Weights of a small transformer language model.
Training: 142M tokens, 4328 steps.
Each number is 128 + 32 x the weight over its row's rms, rounded and kept within 0 to 255. Layers, rows and columns count from 0. The size above them is the row's rms in percent of the matrix's.

# layer 4 attention query, 128x96, rms 0.104, rows 0-6, columns 0-95
size [122 111 108 100 111  75 105]
[[120 111 158 137  96 120 135 151 128 176  94 150 151  96 119 122 117  75 110 143 166 180 144 105 130 101  99  81 108 180  52 155 116 159 170 123 134 124 103 150 117 154 149 118 110  97 122 135 119 121 125 113 139 196 126 150  93  95 152 206  86 148 135 150 115 135 153  91  84  46 131 141 179  96 136 170 112 165 100 114 178  59  96 129 124 107 154 134  87  43 113 182 124 135 170 166]
 [107 166 127  94 141 143 155 176 117 142 163 142 173 156  72 145 109 161  90 150  55 117 103 124 131 151 137 167 134 129 173 166 101 113  93  93 119 109 100 115 104  87 142 129 179 139 125 106 148 132 166 135 165 120 164  89 192 159 139  68 158 109 151 116 159  74  84 184 165 137 151 129 118 163 136  95 130 103 130 114 118 158 142 178 142 149 105  57 182  95 151  84 221 104  87 126]
 [125  78 185 186 130 124 125 101  83 121 148 112 136 158  81 101 179  88 134 138 143 142 162 142  81 122 161  92  61 140 116 155 157 125 135 126 193 155 124 163  65 152  78 130 116 103 118 114 179 128 101  81 153 174  82 176 114 143 164 155 160  76 119  93 152  86 154 126 115  96 145  83 187 167 124 173 112 147 130 133 136  62 102 127 111 146 109  65 100 119  81 142 114  98 140 162]
 [145  69 149 151 136 111  77 130 128 146 118 140 166 100 111  40 147 150 145 121 157 147 153 115  81  88 121  91  42 109 135  82 167 165  51 116 111 127 153 148 156 121 124 190 148 128 114  82 119 121  73 149 152 163 137 167 161 126 189 110 135 107 103  91 145 105 173  91 162 140 142  69 157 120 120 134 144 125  72 117 157 141 165  99 157 127 118 122 169 164 142 124 149  60 111 175]
 [175 107 103 175 188 159 128 130 115 101 107 109 135  98 138  98 138 130 156 154 166 108 114 115 157 181 121 165 109 149 140 165 112  71 157 194 118 222 110 159 140 124 119 141  85 145 121  92 112  95 101 170 144  87 101 161 135  72 125 131 141 108  54 181  94 145 143 138 111 117  97 151 109 127 113 132 149 145 182 125 134 136 116  93 133  53 134 135  82 112  77 163 151 131 192 197]
 [143 163 116 125 104 165 155 193 140 132 109 145 142 169 117 111 145  66 153 155  61 170 135 140 148 163  93 112 144 147 136  76 164 165 112 136 115 119 145 100 132 105 150 211 179 132 139 120  73 177 125 185  82 115 135 111 142 134 118 202 112  94 111  71 135 129  95 103 115 134  83 138 137 101  90 118 125 168  71 122 101 182  97 209 144 163 149 186 145 117 142 108 175 135 141 124]
 [ 95 131 101 168 147 151 104 135 136 189  59 150 127 169 161 145 105 133 138 118 188 151 170 114 160  89 123  80 132 125 157 142 132 159 152 133 161 115 115  96 104 134  75  93 148 109 114 126 117 108  47 123 184  94 158 167 126 144 149  86 185 152 195 108 155  49 126 137  84  68 153 120 175 109 149 128 175 174 132 148 124  92 150 152 157  59 141 145 132 136 121  71 134 137 149 104]]
# layer 4 attention key, 128x96, rms 0.108, rows 0-6, columns 0-95
size [107 101 112 102 101  91  93]
[[109 141 117 106 102  94 114 156 112  91 123 197 155 160 124  16  62 156 169 111 141 126 129  80 105 153 159 162 181 135 143  60 156 170 121 128  95 160 123 154 159 124 146  94 128  92 152 141 177  93  67  90 144 117  89 164 133  72 137  98 139 117 133 125 161 187 160  73 110 116 132 135 181 155  72 175 146 119 123 143 173 136 112 110 133 101 145 166 128 126 126 138 116 151  85 109]
 [147 124 104 166 123 128  85 121 196  97 178 146 105 167 195 148 131  56 146 112 100  87 116 172  93 156 170 134 103 158 124 139 102 121  54 118  93 140 112 143 133 128 133 136 159  85 142 114  92 168 122 131 120  79  66 115 119 151 124 160 161 159  81 157 125 143  77  98 170  94 153 102 167  93 208 148 148 129 154  90 100  89 175  79 169 158 130 167 148 117 125 105 112 109 162 163]
 [ 99 163  59  75  64  90 114 183 165 143 113 153 209 145  90 107 109 152 139 143 154 132 121 140 155 130 105 106 128 124 150 104 107 157 128 106  91 163 146 137 132 109 196 145 146 141  98  97 152 110 117 153 162 137 146 137 127 156 147  79  76 172 155 106 145 129 191 121  77 103 132 145 176  69 119 132 189 146 168 140 179 158 135 182 100 110 112 160 112  59 135 106  76 102 161 110]
 [123  92 191 165 147 143 163 124 136 136 107 128 161 165  64 180 143 147 130  91  99 109 160 127 113  79  92 168 137 201 112 157 101 121 134 136 139 108  97  86 113  64 106 116 129 132  67 133 117 125  93  57 109 148 123 143 136 164  41 173 103 150 119  70 142 157 117 136  55 103 166 125 116  87 195 143 140 151 156 165  78  95 136  89 140 139 139 118 118 100 145 125 155 102  90 152]
 [141 110 136  99  92  58 103 133 131 107  99 164 145 176 125 201 151 153 150 132 126 120 147 129  84 111 142 122 133 134 132 139 170 139 173 132  95 150 196 124 148 176 115 117 129 126 142  48 157 106 119 155 161 218 101 170  90 120 190  52  92 125 113 156 122 128 139 139 145 110 169 126 180 129 127 130 136  82 170 149 159 162 205 154 106 103 121 112 154  57 103 101 148 120 120 115]
 [149 122 145 147 168 141 142 135 126 119  67 146 117 144 161 170 135 102 177 176 112 117 115  98 147 102 188 197 106 105 148 169 143 140 146 111 157  71 125 130 145 106 126 131 158 153 163  89  57 141  80 112 133 176 160  81  70 165 115 122 106  89 177  89 106  75 116 161 126 105  95  78 174 114  99 109 145 165 119 101  39 127 121 113  92 154 146  82  61 104 137 114 165 132 117 129]
 [100 177 122 125 154 142 122 130 176 148 116 171 134 111 144 157 162 150 158 199 111 177  57 139 132 144 115 163 157 130 161 120 132 161 102 111 119 102 157 141 138 118  74 169 158  97 175 117 162 108 128 164 141 121 140 178  66  99 145 127  68 147 172 115 198 111 151 140 119 166 131 138 163 126 130 165 172 179 134  37 143 130 148 174  96 134 145 130 106 127  54 169 103  71 130 105]]